Weights of a small transformer language model.
Size: 9 layers, MLP 768 tanh GELU, vocabulary 5436, 5.16M parameters.
Architecture: LayerNorm before each block, learned positions, tied embeddings.
Training: a variant of Muon for these matrices, 189M tokens.
Each number is 500 + 25 x the weight over its row's rms, rounded and kept within 0 to 999. Layers, rows and columns count from 0. Numbers have three digits each. The size before them is the row's rms in percent of the matrix's.

# layer 4 MLP up, 768x192, rms 0.198, rows 700-736, columns 0-191
095:501521558525467499505530468492486493510493496543464498560468526477501489495474495544470486508487475440474513498474489504518517509497504535539492538459458510510499488499510459482485529454564469495501505528486470526477490504497513498466507509493515520489485509523493517511490519501507506462469526511500503525502528455495550529502534532489550517490526543466512517475494530491479510484486504475435533482485497513512514463459515474504495491525485465481555547536464474484468521523438511526522474491503509508507508535502519493449512498520513465446494474460513527464501502490509502511
102:519495488480524538482489476516528517521505467504502465503470533507503517518479513480462539549483510515505507469525478485478502515505518527485539541498532527526535443488524560489525487479484513468543518445511517514482487532464488525538493482470508480498501512488523554535500518465465498539513476487529531473468475501468517477479472474485518512499482479496489511523493520527438445485524501530517490497508526493489479433510510504537493456476508489498544508506482489482544463476508496461470475525519520541489531485511526490466507531474514479474490482487464491500431525520489512495
100:490518481513504509501491507479514503500473502532510526509487490500486541510462480496529488498506499484505517542473515490498510516528520494564481517480494517484521512489471460524532497443536496490497475526537524430533520502481517540503561483520501490471483522527490512524504514493554497524490472510486477480481493455483506546496525484556497467499472492541487460519535473540491510488543475519475500482501489490517494453490526568504475476513531524455543512487511547497506533541517485503490517518497503475543468504509495469499455491548471468504489509478481464529526494552495465454
100:490458496448489507533495494487476454512535517513510459498527508543498534521467500508504426530510498512480470499528482475490484476517473538519479522517475521457502484514576488500549523453509505495504510475493494447488491532518527524485497480537481507512527475523498531458496469532450497504510481479514498496495514495486514478510504489488497472539491492537491486530475476501492528532519490513518533507458487505464571479530494545510525484509473499529468504503558518485506486481518517523490487498477489514494495454514514461491496525454512435520508482498437486487489525504474470537
112:471529521523491517447515493555455506483472457488519508500556509489453465490552546489511449498522491512442537487522502493477459465488497490482525489507520485537461481457517491517531523508479496574528497500542495495484500508469495485494509463459498486511523517490485479465547465500489530562512514519486472502476534500487513522533516494512536507491489498528456526499469547510459531515472530499478483489570502478479493475528515528498504471521470490493520499488509479498457496536522509514521507508473460490520510492449489497518512508533495512538489490485507500506528498475478504510
089:516505485477524505474468441465457500477543515513517445505467496525522482495524505504485512514514522490524482514482492521554477522506475559513525495542459526468444472460460480484480490480506453499527502504514484463512467561470508517524492487522493493459513548514503471503518540505494500466498526486512514482549524498481514520527459499517442492524471504520472487505494537488563529508556520507506505501499472461474488496522512501490508531537539506495500508493534534493484504526532503486514460494472502520488464518476502506516494499482464504499467523448497521507474504550470524486
095:466484476473473522508486500505507472485467528550541526508490472546495490464543501526515515521506519489497476485498503495481533519469470537538526525499488500511463484522521448571460532481517519497496448506476511495515511544478481489534474480496508472480509484489494482493466498486475493517480499516503520491480564490504492485482529471533451516458511543520481476517453531528512488497531453490534506517480482483528517495462517568495475555487527516490476525449465458485512498538501508473466520487516469475533513481533524497491512543526505475508530485479489495487469487469504482502
108:490513492498512449523548523545482454502474488516501518534473496482499462503517506501512510515502489495483479493446544529527534487495461491468511532465540535507529467508496561558519490536535502443479475463496502504508484507494461521504516481494489479528516516502539553484568486527512509489461521519463505494465493493506507523442483473465481502563493505442466486516502497509471515477547527481494482511461523506492506479485450507470511487489548495520489479509473506508498459528471500501504501461508502535516478501529502482491512503495483527519498513478537541511475471489523495469
099:498553534497479535503499490486499502505501526531524515497513525477488535496516454506517468507529487522468470524498501502475491502506466456509501520516453517486440514477504522503560494455490472474476511527545526477567519527533498546517515473522516506477541536477499492529528522509483496473548476491527511475483498491492435501529517510523503478479521532520472470430491467482495499508481490548465476483521529516523474487491475485493485520464511494455489532495528541475490473543530532502516499498480480496496483492474501531526460528497498515497536500498511512481519499557545476530
104:537472510486471517514532479488484551471487507494461535504504475493505537501508549503503462479492536475464510516535482480479470504523508511553462482501500494510437474519488499488544511505513523518514486459502513479501525516502539517538529479456509531532482485499509488527516520505461508522530498525507515497503539486528484490510475483532482496475460513521467507482486486488516498479506497485494503457473489545502492510531521476491485555512503524470557498474447445448514513519508515519528454473475482460463528497476476502437498533557493497484505521531448501498499531487530464504
101:479492473523496521491501521455433480508511496467517480498521488552487537554495533473489487474523504550488482513504503503507516503528473465467520508510512472453500502526508525538456511512476474539470525515460527482511532514511536489473499517504531501512451496465517510472527480518446526500496503540530430508473516498515454492494489521525529511502565482581463489494558461490478513517487515515488485496511529493525477519489482491510499555500487507502486462507519537481508471514549509514472522496500493492493454507481502470501455466478496537496510488512473505503462500499513498495
094:489511494506543496492494479506513530534555496516465459494502501490523519478495534486484470493460495524575445512501517494493487496514486511473494540519496534503467490506478517454490473502515488493439473539538548523496507456538478480478549534508488480498486470467508480482504491511532508478512488523497492475476520471502492511498517499441493515486509450509475526521522581478457439503495451471526469509480474499512511521487494487487463529507525513478478515471537546495499436527491505507495495506487486498484503480521530498540497530465512514496526450460505500519499532515477500505
117:491516475517488524522469506521491524494455521501493481571479504463515469507486521514465494436489496447524484474513527528454461525504456510479500467537561500535503480525504492511530511481540471481497494517491488475506515512508507501535492501524484511490474470499504485525537520528503509522490518544506479569467510490481512506500491500469485499496460487480490503473497546484506531500468564475473489485510530479507536461548505453490518519494483536469503485524452499466545506480481466461493506508522567491476498475531511500502494485524494508483505447470463530488499477494515535493
099:487500452477517493472524527485460507543490498516511479531518522491478521494472489528514516530455520505446525514511478466524475478445479488454509497450460447494513498505535559458515503574491514554479513488485529529462465546490510515495533486491519515515503497488483488446524467526497502482538473523532469466512452517490518467501466500531500490494476511489541493486502495518505490482498498512460484520496475473496523510500510511549478521528475527506523550497495537504446479526514494568504540518516522498481461499527498500471525492481516507524520489527494496478492476483503495500
100:464473501493514494484508490541511461481499539528518516505481507498516497529481515485488536540503516477484479564522489473485521489467538489518495481480475548529487529505487505500475493495561531474445499481507519519477506475495512475471473519491493490481498470505493541474541491484491521557470522491488523516498534472480512494490499462525528492459455490497515457489534523498547517485510542512496461569499500487504497534505496474484475536500494495447526505518437551505449508501479498503492512509505472503495530518488465463469503519508551469523492535480491487450472510482512563506
115:510533455530440555507516459503474470506474499488500515513468482480530548478506490497499438529489534464492507507504489445530481495519483502483509516519500491482482483493504485510470544490479480528504480484532539519528522482519467481491458456499499527518529540481518526500464461535492525475504492573499502504485497495506541500513477479505482490492515467482512544512518492490501548533518481517469460494487564513497474544513433507504502478469497481492496548483522485520472523492497488509490520498507467521483456488523550514533457513480492489487505465472492524474482475488502511558
104:516536497475524472472483476434471448461465516492523486510519489523476483485442529509514506474495531518553502506520503491477499550501554480455469521522511540496516538490528478493499439483528526507479472532480537548501496497508483487496454534458524505511504515485467484494545501461530543495486489496513517516475507541509496529484501500459486535502514526533543494495488522523474516523512515497503554512495512488486518498517514461552507496515508513467524491485517489507473507480462532485504512528519536492493471524480467519493520472503514542539494455522498482497476549467464478484
102:493455521497490524506505474516520478509461458521495544539497500517484479478487509499503487527520512479507528484503482521516540522545472521500507532480450504454453530531467542504525488513497509484487493502509504522512502515492502437546473496504549488467493513532456519486501500479524570451507515527494481505489513508538525486505490527530465513506489486491497501485500480511481527491495481466497489454557495458515524464538515473520452530509526504488521442528546492509541488484553476512517529546496517484485512502467515460506489535548505508519513524465472464489507463522485530503
100:522497482495457473522468464546527502472470484513494510489512480574490511505509482497492459521479503515481484471496474492539534524478500479545514488509502514435528535517506486509524536503504474511486511474525545496481490482516516541472512514541469508527439466527543484519474492518521520515501485512514493505502519544508520492497511541461479501515500493498478503519543463550491509535470461486517518501492501456545505475499421511520500514523463507496476522487486539540469479549507454517473493481526535494516479505477518467503479494510469508501434483481490524467517483465492503496
118:488506481500516507561510492539477524493467501523485480541461533507488452500484514488494496507513441508505504510514529521450490485465435486479495475490503495451455505494482457456476512520505488530494470499473542490497487532505512537472476495542499534529510509515516519491500511529500539495506447470504477508464501488555493497500464500500465515528525520483524493520486504450507419534518500472526475471478490491469498487529464545516510474486566507513492531495517533487507468533523472467496472460511518509514540527508492529514488515524492517450502516481520502493506518530457507502
102:474494556485550552456516477500488478490496483482464479478487476460454477500469491516496526487457510510482492507532494510506508491505497449507505514486485518473505503459490550491467494545498521529521486528529542520462509516500500515499471515499452546486490530509481460493483533538490485495499480502484484537476496470510472539464496483504450453484510508505516490465538494522516498512529480511483497520472490452491477509459481486562494496444484532498501559525525528521512535523496506470496511482492499490487582506503486469484506519546523482508509510493481541504553515508530524516
103:462494525482531490518498470528456529474522473506504494481492492489523514515482494498468489524489512510513511498509499498501462463469543525488503507447545534415481501501487517498517462479495475498492502473519482494490492486526488497505517507543525530491476519525520541457480469496505543479505457551498495475492510492532478506557505488522555519491527498454449499497487497536485483478511534539508515528508457509518499526480501510513461487499507546476515499458527497484497516449543481480503491490535479492501510481544470450499522521531474533526484523473444545525483497514516557499
103:522504485508483542503535484490476488479520470522486498478476517535497510496460473483485490459482527510515509533487469526496500550468484491469511504466474546519496509535484473507460511458508521534499537494482484528515518499533506517494481487490509504504552486493540489509479536485495487551561481507533457519473451496530505506467518511460517470515510478488498524502462523487505517545490516466548520494540508460448493468513465537512505506468510480472530526507500470486530516482484502505549513497526477510481474478506509499517473560542496464470504493473498502549429537523494503545
095:500512460496451532562469502512465503493513504497497517521450448488541461519518521478512515537469460467499440466545481460502493466480522537530500502471532489448511514534445503509533517479457491487496502484480467497496511483467525492540464486512562502484492488530523496501528510542507490486500523521512508528498501520481475509520481467508507510522469496491505480432532502476499500557477520542476533508483506487546530511475489499498542495524514536548492548509502474480491516495534482514516486479503444523507503516487497470455508516499509502509514514480485481483479492513491524473
093:523487510531517511519567470486476479471522507535464540454478501461512497502473483471474495526513550494467547495528516513491508495488481518485483479532483508525414448502522468505467483527505514525498482507489521473537483505564494479514528548521480470533503532500531527484508526517509522499526473486532501511473481489520511544483517464476504528519533467481481513526509448492484525520496532516467506515446517477505494501497482484479471545476496489467488499518493505584482530485464522489474506501498459525479496500513490505495516515468491534487477528504519497538505480456481503504
097:475487499460530529511504505501481495506462481509534491506516487505481512544478516486466524486503497543540452450498541527499464536521487491501488490515464465510475465483514518471470500507515526458504462478542495513484488514481516498498496519472471566464488511486519563493519508478511496479477484511526493497522515478540515491524451471545507532479517489549465499528508519500446489499500553517515483525424479492510450524496521490512432492498479506487501523456476516516500498502480514523514501495503471496546468528443526481498525491532532506462505527486525451507520503511495482506
107:506524505460502533488493527486472486526530493495470503507487543536474490465470494477498557517540500532533465533497529496498456522481473512505512534517451531457555480502486490497430521504497501484539501528532498517528496518459530467493459527494484475480522531487449475497488499496437451498455496537495478527528530526537499513504501465529487473480514480521525474450480456518509471503464528463491491504493488492534532518499503474512467518475472516483515520498492494462534513516484468496485557470517480509534500523516479508520478514506478506460491490529493493512501533519540494511
099:461472527477515497510475533520523508533490500509533520524472538498482474511496507517526473479475476492475494518466507487520549528512493471471478465556471495521477496517511523481482479566515523457492484508497511499498459553521502486502519526512492478495513508502568401504484533467484497521483485513491506532486516485460512458539498461498486500494510506515450509456492447498519502547512546524489472511511517520502500520492465520485519545509482490468473488479482485474470487502470526438498485494513485536494518526488467536494534504453503504469522515471516524515478488523531478498
102:501455516550538523468499496495522515492499488473504525473471513487498576473538463472519420496525497493509476507517505494540540507491488489478494504518464487504450518493476519546496542542495486505500482483480518516525489476474461457486466494500484478485518488522536473527512494482517475484528476512510490513520493531534494478546495497481474484469524532476491484485502489525406474496507528443435453478496511486472507487498500522536462524503531486504550495529482495503463510481502502496481508518501499511504526488493499539538482468508480498458528524531535483508522522510508507487
093:486480495456477504505488484480490490483496484496518512490461529469503501457514530513479508513480484495527464545512498484486478510522517476484498496488490522515537480522476489536476487458514494500536489473545488511504482524471486524462515448544491548532492493527506466480467471495573532517468506506465531484468490432464498479529481488522506479503462509507476539463486524543497488486510506473491550547509526462508487479501503500512503542510511486474506506499535493459488510468540517522483550503507499487494471523476506528561510501539553457509502506501508507526491539506569487460
111:486451508498499518525475509477505498538529506526473494474521476471510487483509480501456492494469485447475506490506527509470513494537491530472495537495526482496494524512520496494485522568541523484511480523503559503512508532506509542446485506446488461501463483471483498549479528476507512434489468506547494470515508440498507549507481519515517461493479471522485500510462510533516470564537512499530516488469515491471483489486494537535448496472513498508499510515486493551477491464494508526461455515483529475514494484500465469492471507513486523547517464531474505517507499488497514499
100:487476471523519513504453503531524523528451501499485467507526506517512458519481461517517490469490486518503501452486535482452492463503479483508503522499495507499490526516508544507549452480493470509546492478479486527479500453520468488484517466466483490512465481472433468514531505510471549502534518523509463488469520523488469493498509527450544501483474514501486511465489511515560522485467502538492482470553526467460496515519536522499534517503493503493520508531504541477480502476517515525512537504537536484505518502509475520464473493545534518466538531488483536495493533510477474486
106:480535495510498520519514531495473472449516464485493454513489557502513493501525495486519525523448493531517511475480458515454514453520469483485583504515413504514490523483491492476470505492492519501502497501502480516534502493477508498527512502500434517490440490519505493526516502545448530468518510486529471505496547487475514476512517482498495465528494484495497494484508526478499514504499509515478493529484568522476515512458501516540498514503517492482473517471508509518493470495518515483502464491543481536508537484499490539467461435489562532485496486469509505481479485496495491479
095:474473511495484469493490458490506514485503482480451491526486515507481516486470531462482485518472501472517527518494533527482501512514504494520476507490481452548492492495482492482460467501563459492525490556494470504496509519518439524466502537483479528489513513560503455492487484497513491518488529534492499550457513511481556509516438525559493520484492514490470483512491529556513532512461500504503499533493551510517463510461490505510508517503493494511458527499507512475520541490462469499497492491509513484511486504436491522503478488512518500525530495493505498521486413524507509453
106:483482494506547504510485483470470482517477511502492534513518462440480506521547542463526473470529512491508462486478540502481470480500446476499474543516503534504470495499476512522500504536517487488549507490521485471511507485507492528486588463493515478514494499504540472474511564533495539514478504483449531492493475542503490498519516448529533471484515537492459472491479519479550497485520496526525494502483490557509473472506481477483489504497528509517488490554488532505456506508506456512507485488459466461484501481497490530515485506477485510518487455501467487471480503491527537495
108:528514550452505496523453503537495509465499516511540479473464485500523486515534440453536532510510509500526521495515533491538562509527511480528478488482532472490494461455514511491541514475522502494506504480511505500470527495519503484484508492470496496490519504501489519501535507475490516490500459493504531488462507486504494528485491466524515544534481491472493515506484494489437479512528547455507489486504564506502508510517494476481515508468473495458538447495517446489552512523472465491520494507516484508488509501505464505538538503520514540541536519450488512540510486471487434512
095:455518509484458490494509510521512487515536475503506496463485534452535541507499470481503480499494534535486497511475524490529543518520477519502518507480466465511488476504495476499515506475479469493459444502475548521510479479524520511563448518521526469464488497527510473530531532512518467496498474502484483497505499471475500488497480507531507501539566484495509471527496498479475452537509478515478476507539477533514506487503503521500542490494465489478493511496521524468527487474499540485499498474524427536487479488453514478517435497471520488465530489528495473499515512519491432539
# layer 4 MLP down (transposed), 768x192, rms 0.205, rows 700-735, columns 0-191
095:473503497486487488462472497494472489502516482528488502502508528519467486462513502463485499539497494494483484501492472531545474512490536487540475510490509476513520491505517543510528521517529560498432469493506505470528494504495496473500529486472505496474506529513528540515487503484519507493512524449484510510500480485488509499475535443488535492445517491497538463514482499493512521488501439457493489533511486464466556498475507530471540519543478500510506463536487516512454513504496519522497461477528537486496493496556549473484474511524472483516499476529463551534505470454480552540
103:513482494552517555548518513551527510508463483495534517512493476497477525509473466560513560479470517486496489467518481469488533497468487536479483511497490456486505521508524499470498490539459484522496518489512486510528550494518430475463485487519537489483504489470510504517496521496509499496518481495461461516499497487517485492498508539544486478507526490475502537505505519504493484522527479433489495515516515459518500553506506495518486473481475449500466515487510469554461495477528509529525510496499520494550452467482534469532496536490486545524493500461451517485501491497490483472
094:507489477549511506469521489469510491497513460460523515503488554497558522489497519536486537549502513527505487534463515519518455486535479516502481538470452477460484477516507486479498472516461500503511517527505430489486486447477512476503506514481508525494477492495481505488480496539528468509505452526495475515478512535492517507514502524509506486470501498518508522496509496492522539500465469546528463482512510480460496491471512491514558469495489530507428503497516459470472541448558515516497503526513499494462452517507513478518504510533467497505491498543522526489529494528456526505
095:492479532521486494528503452486474452479491465502510499532493467514478505460516533525510524489535513493463486493529482516512423484506513482477516497535502484512497517508477511456532518509461501473481492513512491566483480522454511508524482476531491497506544506512477509513470515479467493529513481484518503490529481513508453485512479493499519475577491513526538497518480518477504465524508540519511473518501490535536530500469473492513432478525448481461503504493521530495507533505510495442487491514503522531521522483545495478496468484553463486523499512533500511484462555510546487529
114:470519501465502519514498487524506495510468481524535495531533504458539495481473485513494509515509483506499518489470500525478508539501472512484491505524505466467526509514519488433498552516466486482509483487490474518493476546499519460515514459449488511510496444480509522481534472492483541523478516465487504530476527518503516444482526508482489499522521498480497533495489576535523466527455518489512490568551520496500461471548477511469503509494483556498493460519511527515520510512483516439500481506487507518494503490525503493526493474539509512549487479471491490527537466488452478469
087:455503528506475531515541546497509457517483502501509533524511520500503530497501476495456499485470509478487483504512490485441525453502490473507479512491519479531556459499516509443517458498488499493494518488490479496492502521480535514502500471478474476556473450494510490512535472474501502497520519453515455552492475478489491442485529491508531518484490520464493533512518514468496501476491502505506497535527478538479546536469496533503506474510500519493489474504509498497507492527488479524513521486494474526481517499598559460484548502517507511514537438518500517511509498499509445496
093:537455484468465526479490550475539513500491511508546542501536494516467490506484539471515526508517485464486510469507501508497515497472483514565516500485515532485480479508447516530516480505515548495497532485518503522488542524472517497549468498544510475500460493509487494503501529470487467545499477461502496481491497498503477514470495522450487490469524508519467486576520474509491531500510473492515492546461461484484522513466541500475534464511505533495515541473485464467486484494507489475485456531518539502511523520514492486508465507491501496454556524511462502497507516462484465535
104:478492509488569511533467495511450495473505488490496496494449530550492489440541500497507533526480474517506486516502538472507443515529475534492454554524493498479519452521505521523502506514509527504495487487489482518489460511496503459540513475481454517489521526459497468517499551502520511549480531545517493480502434533536481491524491488515497468499501489507491516523487519487504456500518495525520473529480465482498503515493455487479466474513536526504509478499503505476515480505486458517492503494504498507556512471528482534459458519523512510516516496502502449511479501548477491560
105:506506534512492474481524501525510517512494428473517507488494517502566479565510500484479474477467514518517524460491515455493478480489475513534522505501485488503491528527511508494484481503510489495535509483516507476481518476500501489507506529462535511476437497523492512499505512491491513511496523537476496509511537530531522499546492460464493498489517473456473512514491508527524485520518554518481514499501448508489510548485559501496510494489488521523531499560474496497515524509510511461512489510482472503488555526485449470520449455482482503486492507491492455562487496458458517418
099:477507491500522509561527532463486476523503505500512502450477519478487535511529477484497556528517471505503500490502540519494480510508500523561471499499464506533492507538498525474486475523488492466480521496492488504512477489579486473484505463476525503512478547535439535528500480475492459468517480515493516465496481517516449532504498473508487520456468480504527500507541502524506519585505473518507475457486508467519453505482499510486511528471482514488510510495500523466502491519533526523524481487532446478514490502488488534489509468477495535512467522497498507465554477476456498482
101:521495496486485424492479504499454459523530489470512561506508546440477506501512507474495523538478482499493480524511500553520496464491525499537481457495499529494499484527517511522503479517533545521504493523508474481499558493525470477500549482484495494492479463525488502525455495542463508479485475498465483470484545548501465531508528531497515479504457526465537488480501480519488486530490474526503480489465486482498456515500508494473484517474481519461541514497507547503520509505523532486497525504501498464511484535540504472518506538499482522502533456520456518502505503473529446529
088:490531482503503514492507480529511488509538466500525520490459508476518511493467526480499545477457549501505524504522486519470492495500507520483486499484497471495504472511517500494520492485451519486491493499477490549479524512443510463501543496529482490504492492488489510510521464520446481497501596510467491509511532466492484501508526460491506526516488468513532511454531483438518466547454511498516499517486485514487521510521525518470495544468511519472533489509536525499521518498486516500460536510541462510497510455497446518507504504454495473456519484480529493567504460503540545493
114:489511520508529531494543500529495483492466471498503480516495441492518450483532469530519485500532471494485499441518508512492480532480504526517509504493506458478534478491524492549496495514491522523531437505534490450500472485478493515482555511485503495502517540531505522499496463469504465560493498462515535531465544459520501488510491522498507522494493489501509458515460530502502535504508535503538469532522506526481507517507539526449507485477537510540511448508526501468503531505429484510469478469495464526528513533507483494466456478490517508514496527515476480486507487492487446506
101:514513517457494483507526483506527485507516491525483464470470484531488482433483480466507456490526534498485520489517480516463536534508485502503491490504495499492463501519526507487482529484494519568457451502545474487561522537510491538544482483509510514518472500486518437502490471482521504463519510489509527481547494513537485460504491489492513512530445470478502471462505536518507512492477497496529496493503496479498471539491478490480482504503463543494530537516486553496496534511479500498468487524529502534519503506532484492550473516515459537461532522536501443501447483485489522516
110:513492503476544513510498494502542523512502463533486477444515524519498521482517502510498464473516506522484507457490459504475510494484509521542496528507526519514480477482525480517498470470508503492536476529514481484506511531531476468494525459532481545484531536493493521467495487453482495505489523521509507483461503477506540522523510480513522502517471520513451428507491536509506469521499494483508503501506473539531472452551531484483488497489512462540504511486467525497511508511482585493499456474496517497502498524491483530477534487469482434517451492548517454458533477490543511480
105:543507505437493497495504516545493505536472481446507492530508481471497522497475527503491504515520506494511489519517516511501493482477501523544477472498555495467521496488517454496527541488519505519493512530507497472465478477485540488501550475513473479553540553482513459461481464469473547560463519497516488515509511482462500493487460487518487463517528514542476501520469558499505472515512493460500472556518500461516500514507518477453510525471486469503492478494498519497497465504510483467474486481485496544533492518480542460490561505508468517520496528469479468481496537506509505501
108:516508506490478541520491533510541496523492526510490488476507467476513502511500551517463501434527519483490488520507477498503471505476490471482511509550502490519514494476446465520522544497523477492509446521481479486513480499485504502516463500484529485477495513517482471539519553475522493483471466539522494490472490506531462496498486510520497507463495494508462474521517477504449518473501543487467526495518523526496479460514504513472556510476480509505478481460513485522544516470552532513416502474484500508505522532488537569581532495508498519496502475511508490475480519478521477504
105:481551520546525497494497490513482462491522549468504529484515532502438438504562463526471493492490550505526494519478506446526519520491489507515515526505548525528503541507491499434507508506472480493507498491495507495517514453523466539492542495482493516471508517504511450517524460499514499498554501518472474484467509503512476470500495519468532493502500524552537482496522483499486534500493450499499475508474518494481509524481511457491509512489521478515493481490504493481524517517488477435512531494472493555545501517455509526512454496510466530468475508496482480481499482504462541504
095:517545499499499517450513507474482462500494518505511526496517485482542501487532467488480535482504563478470482505514492539461498457502471545502547484487518533516439517465493497472526546528511530483509507533481489480524522453519526491478478486474515525447506503508475484476539473478493524487542493529471510468485531534486500493483511496498539498534488498468556506513510494477524528468541518481544496496547496505478524492527476480527474500444487503512511488488507508496538460474513501497503489544479460480471474511505474533484518489475477490503544484459479479562495480494541524511
113:511487485493511539519466460449531524470531487509504492443478485495497458493508508462491474553496499522522491465481508559508534467500496485505470487507502494567515435536467524482472533485485497499484487491494462513486523557500517500479519514490511518503547551475532514518467504501486486540487464543502522551494523497496481516497488522515525482501490536457506501497525488538453486517502514523455487498460482489544479454495446480508528483521525487523451466492517494513490544551533505503501496510470505526488510490485502467504482504530527511507477486542493474499525476503495531523
109:505521502499506498513521503500495499531474572528473441450500458488515523520457529511478509510484509465486484545499495496500511468495455523498529552477516466438503468501485492490484533538494488523522493477537487490521483507478455489487461472503505441506547453477509492507521564536515513474455502469478495494494509510540468481480499493506498465508538481489508478519532486503484510480506464494509500502480485474519490532498507498510517498497510518502529529543539494552491519526542528523477508502511492455532529538553506461504525514526516476509443496514442497484507490489522513498
104:478521464509494488505533550483490511486516489476497496511487460486531447500536520478509487541594484508478493494511480473487491514473476473532507501483457527511481497565503521514517495539503530472491461442524499504483485499496487481480469497483513450471513532495475472480503462509486523513525464513508516567504494502471475488487484506524501497531545507504506525494508495494451510532527507483495544513487478494477495497490494537511513483555489549499520487503509496524474539448504517501484502470488501516543559527474472507496563509469470501521510457533509499462503506468524467517
098:541504502513497472522488517485527469480483499475562570495509523489495490477511503544481491471481518521523525487515461492472515496544494540484453484423503546526496483504505493484537518525454493523480495446509515563485484482517468505492504506515488516479491458506517504508539531488501540539521518498501533518466498506529506525497493477496474513501488501505505510508494514498497526518523473482502456504516509473442543551541450460495481483508466506500533502527524474487502512499510522473486462500495542487472462523491504453541500500479441527504489518523481513481530499455466492531
091:487479490474506500451528494502499460518477477497478503514576477522524511521486460512494485488570518487502527542519505532507495530478506523503466465488482469489535551508513521502497493512486493510551491537495530490486456543478497510456498488544492500515530523485497494510473494522509518488479500450526525520525464483490546449510490487488468518568552506499513501495485484498487504505514522523485501474502480475484491528470509498475451472482462505529491452475512525542506484523491518462477498490456511483487493432531534469520513528501508547525477525474509489536520547501474482511
092:488470485500505474469468514492502495522513489525474515517566553500508461501453513500532506440501478542524477507522447497456439503490518494502499526511501515468532523479463521481492519502489535490501509506505506479506479524439534534502530499444534499525490481494451464487536504464464487501481503481537541514512539509505461488504504524460516489510484517502583528462481514494495537513501488478517509483506492476468499516499548488512473519541447513475505463501490481498520517504517534496513491520453489451495534486523521460478490503497517494530518487539486532499509516511479468494
101:444489499498475543443494479506496507508466522496516493524535540533525505516534535448491552490506510468506473525485478456444480484496457555499462476470569492514495519473557482502495532521501527452489485506502500450517512500523500485543476507545531475499538510481492500494492476523497505517529466493524477455486461502515551505457543509527483531490528488491543457507527499482494476519445513499480500465498445489509497508479492516496493519534516490487497515490507491512526497501489517525481515522520490469466522495510494487529473527515464531475502508504508512498500504490474562509
115:481480519531499494461510500447564486492514501537475506487465502463521479468501476508491511516519476500502481508472514479485482515526500476493500528486481502516506482492457533501536491511501516482486475513459484507497491511500522480474495498454465465534519499519534472563510479466520485531489526452543489504480519505484464461480514551461506503488451442532468486482511512518524457481473505525461522549511515507548540504496444526501474514516541541507479501517508469504531492563506474449528538491479480499524519502543499528486513527484516502546520518497480513521516517486493488534
094:506448453506497496475529499495471481496518507497481512527557495480454555496477537488502497492514525481528503476506484492512529509503474495555495459512503519484528554457525522549489488505479531497516492479491476482543493476463518499511476464497513500509508537484475506483531448492503540527502499515496533464492496484508471533497476475495495482494525530479520474461471487476532494493516464531495502463508491498520523521522463542482502531491536476518534546491582486478486521450515493501525478485504494433481505492467536525548471454489498494478505523492520479514498488459500513547
095:434526467486531522484497480488513478498468533522502557517527516489478459500486510493500517503475498481539573490525514488470488496497507498546493474507507457443498487516533510468544500508489506515517485526506523498473472509486488543529501509481483496501515515513545520516495514520508545507513467443497520503531490505473500505473455481503490489544505505535509457504524511523530483546514481490505539555493484436493558528505529486481480488475496514553464470463495502510502511500501454478497449493484440487514463486518548457466535513527495501497494492491489473474504508478514514496
091:513502518499479476541499487503483506500503499510476495530498526424473515510464474546491571462502505510474480505498463523484509448512530481478493492484524473491503519476501537500485532474516519486522531497481524529515508520508497490539452507518512528499513455506493488483505484502512485501466481527452517484475512522472458494478514481474502503569523481514492513505444475441533486494539514481511505497506509459511477468521527503508465529493499538532490484502480516492509568476494499485471532488499502507425460502531566523548504531523514469480473517461504510493537496502536504507
109:489460485538484461510493494496494473563515496488507512506526497480487485515483501497480506462509490465536452506489484540466484490549491492477540516507512505486521537531497507502524486535514498519498492530493527483496555524494495507521513501526481520496492495463517487508479499496514465504545501478532501576477514468471522492501490512491512503472494414508554502491504508493489485522511482499546486512477481510464520497505524511491460501542457505501528495492492510558532514491466488491496399505475498507487504518495479494498485503492536496571458478498512458537521499529470434505
104:477493499499474540496538544477476495516503483511481529489477499474478522470511498484497493463508528482496551498504441474499526501503474506507466486522554505524447512466528556489539532483515517516477518488489475498514537498525479522505498505511520477503534521483524496491497501488515496457539504505484545467493439493431533475506514511508434515499508489512488497509506438488547507476459459531509492520504470507536499509533475499521494455529506486520520481482489526478504478494489465514495531487509517486511538509510429515458506495493470482530516523521481477533571489535493528507
113:483448547525484487474497497510518484507490462498492482523479488509544465506519481519537462436485515505472483459507518489499496418452527485516521473493498518492470481489500502458507521482511559503473523470488438533527529506518522470513548510471503524516509513502519496494508501518473534510471507513521504490519482503508530524493465507461526492505521513513504526510529521475522530486500478526497457501535496547439495515485496463522524471469511513498588509502513486494522476530475495486479511454510504496509476526504498516494492478454484497482564507529539505509493471486499527453
089:494467523491453517460495484474479517551531533475470490472519471500484516498513488499559499509474427460534483531500512532499486502500491458518485466478514462476489512510470529495554477497492476482517499515515541480511470475523459455501505531478510550495490484483472506519490468460490448531505506472467531497496508482517539523505453487529520522518478486494486498531515487514545486506525529488516493539506540510470503508511534534515481540456494485521522494481476520494508523512492444518483498496484511479548551479496563522512512474545476509516495523500526512481537491487503465471
103:486503534495543482443503495500477499449509472517461525481450519505526496539537520488500447511509491508479556534486510476515515471541488520502503540574450481542522483493505507480470468515508511495508522454485482519519468499508511498497479515462496504488459549452510509483505497457461496496476550498500506511508524503506504524509548495498460484495491526499471499521471480509489510489522523509473493451508524502489494501504518502560501495535442510481543496539506500491475493494549473551523502526509485492442521509511527504495502482497481526468493464455474499504528526476523531465
112:483502500484499476514530543467492482482511498478543495475506504505514513495511511530456473458498461505507482451493485492516475505518475516511492524506503515507495534479493525551520512535508506447493473485515460468532519514546486478516546498461511488533513510486484470519538496520531476499521465461474505522512541474505519495522470551517519508504532490483492496496513494492524532524547487509523473452495511515520478485495518544468501498460483505419541486533504493465497554449492484550488498493538507454467507484522468531479519465518452499496467512488493560522484506488461525492